config = dict(
    n_head=6,
    n_kv_head=6,
    head_dim=64,
    vocab_size=512,
    norm_eps=1e-05,
    init_std_qkv=0.0843,
    init_std_down=0.0,
    optimizer='soap_variant',
    beta2=0.95,
    warmup_steps=200,
    decay_fraction=0.684,
    batch_tokens=131072,
    dataset='wikipedia_en',
)
Each number is 500 + 25 x the weight over the matrix's rms, rounded and kept within 0 to 999. Layers, rows and columns count from 0. Numbers have three digits each.

# layer 6 MLP down, 256x1024, rms 0.152, rows 109-208, columns 384-447
538509542472505512496522513517477550551459505497531488538497543427523470521465505469492489495480521505517476526497559479521493485508502535500468531495497457536497480459523483534480500479538517
452498478480506477485476488485461472480456478486488530490461487525496478465525495474528502457533515488491510497507518488487519486500520503503481539510474491507478525544529502527520516513472458
492481497523515514500440509498499504444504477532487504477503568497518525481505499503518484501488508513477492510494467466494483544495501488448527519520482486507468550479490508576521539474438528
512505506517470533476515465485495541560498525528503507512498513497471446512523532579476524530510491490495482526501539529531517529499516471493511514532502519512523539496499529512517530496513485
492521483471490453489479445587544519466499467519573542488511454507472525553468527491510495551511475498500523479495522490509455526533500474496511543543465491483494514518428530503511476421486474
491497523464538545489523500478507497507431503524495461495469485487521455521495452536464539500486493504541477532484528498486479456549520463474490534471492463499474528478476473452492473522474518
487516513518519523496510513453487521496496511507539466515526466523529523504482487524507500511488483501511477474471503500532452495489462503470522520486497536490490496530528508540503497534496504
459529503477542513553452503510546462507528497501474484482507542511495525481519558468499482531520477535483496543497506520495476483499523462475498472483494512483546506483519463464469472521499510
464474474504473504514471491510532512542508521478516509485483482477498496478486468516517477516471539481461534481476511520514508477524483517529515530495476496516470500483502491541493521483504500
481471517510528455500508492481488518490490519488578494490460473485506449518497455496545487531450498505498513546507522480512549504537488517510495503525449472515467510558529491515502575524504489
490566491518500529478515515458524523453473475507527473504495492439540480506524489499479471496519528498528515502505494512501501514497483486538464463497540450446502519481520495502508480498505481
505522523499521473498470472511515541494517499505503537501551476477490479472528494510525526500489547465561521489505520494496497474426532503514516463480497511508503520471534483471546497459481473
446557489466527483521532469553497518437491498491468479467515530491493525531487503544485509517466527483544530544504508503503517487495503504472474448481499500562486485489521496524469523529519486
490493497507514544480524512496465471497510509484490460515500518495456483502495511483476485520545488463533489527514514536464527495532508530509509490471534491524532510518524491515470522439507507
480514561498445520491521523496488495514469493530504495497507487484497491510559527524474496500541536461461521472534515519509526514508499484497485506509510501482541488472468478467478478529512520
506487502514514483507465533484532464468490450474525503464511549513514480486447493460515541536526467489499473496460491529504436539519486516482528496507513525501471522504491504484518505507498465
483459534454471540483520526477474529487493518521515495494471517487507479515459476529508510503503461499520537461496518513485449485488496492474510444434461534502516508537512492510455496467503510
516446501501523509505511487463516523482520516504512481469467521532513531497493522522463504449501504465519506500484547483492462489510503545505505479532490500455507512551528497501513515509545514
502527474546507495448506504550527460555490520493505491463476492479483462480463498479510546494512536528490502491471461518527507526491483475491471550476547512512514477536497462497503503510525495
518464545458524554531479457483542517518527512574490484498499520478506515491459484501482508459517489501527510484478499452519484485505494477534514500466493476520557547512499498493509507498478481
530470494476488512529473518512542454506475500503451488513515529551470484519515510487554494507446470495473478521515515497458506496510477485481492462502499470486516513494540463507474544466514496
481487525515524496475486494504488534525489535478523474509483461468516465499494490514493505493513536503487514485525549536504505488489491476449516500495506503497476533535496488515489510498516528
508504501498502511505494522513483458465574541486456483535504476518505539509455517491501491497504520479551474479520490488488512475508532495509490482506523538490511479542524488471500484485512507
469464541501484497537522487476482505499513532477473537478472541472463515474564475524498522533492476474507476494499512486483480517524516486537511482470532526513494502513480504529483539461503524
555531476478485513474538457499505489476533509476481441501462450482517511493523509498446525490525480449542491472511479469483507487518534466508500511480523527481519506486478510526468466436484452
483487522540489511482517471467510507499480527487481497480511440493534561487538531533513495563493454506449488479513513537519515520514508484508493512479526556487454458510488522537485504514530523
500503515517483516510512499494489495542498532510451492479514455463518465574496451482505458524494523514474464512495536553505515528503456536507475535561516522516493469522499502510456501445538469
564519519500474507533513506504479508570487506523499486480502482461479519478461487500496458441487515538501501530523508518502453462502507466490480485468493522462485517520516535515475522497473499
483519521528517487508490502474543490493499429482550458525512533431506487524511522499508476507489473563473496490468506526476514527533488472468509498510472482535559487525458524504525500492464525
476481553463546523531535472466513505502453475482456454510514488523527521541484492500550504518533509508502492518505491507489541548462501467528500562481491501495493489510495500547512500521472532
514486476511513546469481485516544517476483505541502495478476508474511524535557552482499495511441514484525523468467531516463487571524539502500534483567495483519497495541539474459476495503509510
540462511509483496447483495522512532454517491501489476502509495517517510471466507528534498508475499475509480501531540457533514493496477513474475463501517512487530521506526525507480505501508548
536512484436477444533480479522499483471567503494532500498488533488479492508509492488499483504476514527489485496478460515509576539516488474488521492528511533490543515484476492465483475491488511
507508542535488542502508484505507498503515502481514450489513514499509524541519500487536532525503465518481504526473516505464490509485507428553481494498549573531505503524543464480451491510475531
450552528485464491504531451523481462487504490459513484534511454480517477456522513467528485483541540515507541480536533530529516502491453474491503473463493496487472522516515518509473485508531487
494511485502510509453489505618503464519506483515519471478494537504526516504523474485505470541545493501491474519509514488529487549512517516491501567515525534508474516492492492534498506524522492
484529527540530460504516509522495488523519525429484543494532523532502471482511502516513493465517467523524524469504450523505473495490478462517486503493479465481515521518544514491449515528532522
487492533503531463472521528488507470488501528534498540465486507461473539508525472492518474462505480505496506500503520512547467505480502537516458513495499537506545487482540528497516481532554514
521514504497517503486507525510458487475490518497489484497532509492484501515512488466526448470441508518515489474515488502489478539493499525473511505498460517518464512502471509503514472453510482
508507497491506482492529487484506541516524478460501460574466510430508517535493499534512473540492461460476532516500472500469492498470475512542520457455531480490500494487474506543469499509486462
521520490549536507462487506522498516479488519508457513512475508518518514499524552511498501503513472494527507553514498536499505466511519430513517536459500461480532512507500520474469475513481508
509478492497483541481505521468513532483517542493514508525530457545448520509496493524562506432463530467493546520469509491534524542565488498470468477537510550499501487535516487570506481517456509
496504512520515526508474510509445501525545477527488511460490491505491514551483499532527546504522484516522518501512519530505525475512504458512481521443482523482458499487502445483520483491501508
518494495540511504532476502526487489501510518483477499494506442495497499501558495480484469491512484521511495455475513493504488492559519532497499512555433535494462512510482499550525489497549519
530502481488502501498491486530479510541501503516495482536495496417439536549518475535479540530491482508481527444498499512440500490516499527596497464483504496499523507515508498498477508512470500
487494498447454499465513498450472487501501490497512542515454464508495495482498508497507503494518501475477486468486505493476473514506501491456519446496471446467500499524509508491523467473505511
500491500502498497526516521502461459472542494501510531502432492483468499467560487522487516485505461499511506512528547468516470473517525527534475512521478500462518469526479533531527490520472525
484465511492465533489472493481515486529537470479491470502462480490532478504488481513496571496494520538522497482501460490513503464508527542503522539515513499501519519513469514538487512510490491
447502479496509494481475501495492460494519481505526495469487518534484495496496560501551481493488539536470512490486475484494469535550518526531519484445522501528505537475528529484493527477526495
488503513513484480537498467518493495508505489494529540460513500474428507508525508471500480545501502534487474539526490506524508537561495492533471531420539521449523512496482505506479513519548485
510497477517495506490459502533489497521492523485500495483473485516489500534507522503509506507527514499479537538497480499525472503474531478486502499464485494541527514524505518483503519536544529
493485501486464515504480483493500472484507470518514525521470509489515536508479519496508517566523487479549511531486517503453540426460501537481480507497492492451504526500488499533463492482527469
551482537510515477534509503509491519523517473485495512494493479460516522482529456523498501508521506523483516498502469487446497539478538538492478480463493507526495488451503498525541549528463512
511513532515495476484490490462472504504479493502486507528504499531499474541496525517520492507517522519527479529472500504550498528517510458492556525501511508472537492510534480501499508524477472
515519494495495525532518470520512555485540490474487508478474514489462436522487515477484495527494552540498472503487515538506517490530524542477495484514468478486514491518526458486492533535538476
499503537500505496522456511461544507496530511515482492514519477533527521520507542490497525512525479527492490510449517516510467478487497471526476534487506514476524495478501497556500523557482493
481487485538507550502462522518466520495495529541495501517568539558475523486488524508492479495469468521498481517480485507493494509472496499486518508487448441450500509491525484533525509526496477
510513516490482489490519472503497518503497476490514531480481504485529492476521506490521460478510547481517520515459479515507541526460516455490502518476543479515476526516488504480463486470481516
505491499484475508496521487503525516497487519460534465508509509470498507486510482473493546501481475490482515494524493546478479450515521560500462524516439492528475537472470554485509507450470517
515518486469460537512454456524493488557490473466520508532464476487506545511466517473510479536479498518501500495531490502478541494527431491493529470497511476504495548527518461498526465509493484
513524506462522512463526524529519532530507529536503547500485504551490522488496472516482538513519481499493564470519522517516554501489495494502471502505462502497511484545527520502535506487453499
494535482536542513480500521510482504525525491488561506495496497499489526506480541517430517479505487487496528442468469516522566484509506466480520539544471474487463494513484462477517506460482483
498523468522503519549479471496490513517500526517500468498531495535488512510482489477517536500474515537468488503480504467505496485514498528537489497506543496477534468507473500545529491480520522
536482483493527509490498522509510524492464531509543473505495485510522537542528497493495508492440491492507497486481490459501524470508543469508478510538514470496515482511488504512488491499531497
489468546474468497479548523507526503476526504495466498507481520532509470486490493503495508503488484485498513515477519489506505478530489504509521498477458534463532481494495487470497510498495487
524495489513517548492498527524501490516493486494512445482545514503528501502510536511540496487527447462560519480530486497494490546501512495491503508515541486508458488489527506504563503542514521
481520513509511503510495499524526482493516522534489480478496509508471518488523473508537479513530464523519464513435491495523469493529497493498482491506499484453503502477491488502460508519528498
527504506492493467551506530433477489530495562493471489507480487509515504455495508518528504522530519504472459494486474508491455494546496471489510489485505522517474480474497517502497476462542511
490490487500502435524540483463497484575528513521503489484505483504475519523474480488496495465466533509516482441505518493555451515503446510515495521499516468515545520477512487502479530464480494
491496430499473489499490528440503538533451516496530498506537474507484480527496472465543500520477486506529504493478503481478495498488538516502530480528490504501513485498513491512457515498535514
482503507462483514546480500513484507512481506523529521465514495470460470504552496509506467492526496484526492521492492489510487536521542511509494482513547504533520496500492476505472482455529555
472531507498529489564514526483491449549443473488514499496572516511476511576486496501504512486492507521524551508518522499518545481532559473540467504517525513521473511510483496529453498517529468
513485492509483508539492454436499502493505509462456523508481513478529461472495478460485526509450473493487524463528515483503499532529478504485544500482498497550505471504488476466483505480546506
481529494497469537483467492498499469516475506485505507493483493515525497466473441511506538509474507493483497486503466525526535534478431473466506475512524541505452505471501501516525498497487524
513478495487502503498488492505506525490506501461507564525483507488527496522489535462542500514497499479549480462502494479479517525523484542529506463510464505558509568477484488491522518489459509
496491482562461529473454509552440485526491481518505471511505486497443487543483498480504535482522495475541475515507550480495495490525480525504447524524510525483509477514539492522512491463505505
525550528503537485535503500506503519503503519472511480499490504520490468547463532515517501456451556493490507433494515532459547447485507492482474495464495492556525473557479504500486502514492494
495479490510520469530512553484484501516518504493514525480511474512451512481488505521544433518473501514463490477505501498496492530526471529481470500515480527525510504537482491562479507510497489
550474509482524465510537468512544527482484489489540542507484501492506484482520498523483536511511483464492491494503495536498526527520491506460510508491483472428503525524508475481505520485524510
468531507483481512515522534488465535517527485517519526504475490471486537521523486482514506514491502482500454468498503416449491568487462488511515503513495470543545501476533502484523482479507512
499460522479512478520543564497488501542485495496499455519521492492522509504510483468482515497523476493497517517476506528486509509525517506500532526484545508504534523505499490512480470503493498
491500496509503495511549562510477513463488504504491459463499486516449509505506511550494516512472547548488510498548467475491484516511522542510475576494508483515488514499515507496471481541492488
520459496503511484489495461525537524501485534488550487539449494521505492506500465463524528475548445540477533496528506549460494521513468490576489527500502512504464449532524501531477474508490493
500497517515489488514505462473556528451491502505483519499464517480528515518430520488504516462477482497484517446535448499517513513502499479495503510511500501524505511494475472514460514538537543
477482485494480517507475536525490485518466485486511457487529513516523449492509505503540510502510501559487481503526496496512492509487511535474493473507491500554465494480497481491530533517535494
541536484490517512510514535499502521504510484543499534502454500494472477502461519471484503487543486509524497534508504478500454482495510497491497491500509500493490451479479537542510463511493462
509505498509503503557492481498479484532498481497504515506487501428527510449521507477526515525425481487521541480488532512516493564493433502485517522508489502507496441491465466505489518531515476
510468491503555514497472479454503502527508505506517486513515521508421520514487529492508492488476568511488534465515486513509451508505511540488472474521506525515505495488503527488471481470509503
479489541494527508526523505498506492439487500511553500513464476484476462469506508466512483490506504546483517450518474536538536506498545538545491482446512463492499436505454489479499535516494511
502506464500506496495469524501519516528515448487532525549514528481520517514463470495474519504498486486527492479498521491467500500487493529521479481491496500526530527535454514495519467512454511
493522494458485489465496524466503496465464508458518457485475515474498474466500520543513523508493530536490509504482499481497469499503535507457464492515449520517493493489469509455461495499547479
497543511498488431477487537470463515541518491543516496499513475538475447480560473466523488492523518523500527465503531521457517493510475553516515473552538508490512500515505547533504503491497525
509484498509501445485469488463462491476505534473466525476491463503502500479523483466498496531521475491496529513447525476515545488524508508480488548520498475516483512558524481545474519517482556
517498492523498446505477497510522481483504458509446523531526517583503505525497502519505561495535492520442468509507490509480548464484561460426517508506483483448476454493470482521495517537502564
541483523537472488520454495499456511504515491472523495506531478471525554489457484538480480506526455501491472475554482476554474475502482516489480514486494541499523482492469525525458498441499506
462521529487471509465486501437511535465507481522506491475531503440537514468536471506464516465469457494502519486519539495445505457469515481505543540509464495530525529500502497504475476485504503
493521509504514494502506456497494486510474485519524478478488497501496543485520487522498460516516514525482521533520503493528528549524471449471464463495492544523522506520520506504511463534477509
522547521534506512521523499493482477513515497509510487535489543461498466464464527488506476484517508493517484479535512547503516487451494529531538510471479497535494475503491521490494545474545488
493444512478546478442534479537514543496501456468471463493471507519507535497487545512483507544540531547525456506486486504491508454483485545448502503487454479467478500513493466476477494510543470
505470499476516511508505455503503540492486490513495526489466496508491482490521538564508496497526512509488476498488512530497534507506499518475461456544502523452477542493454555525472489546480507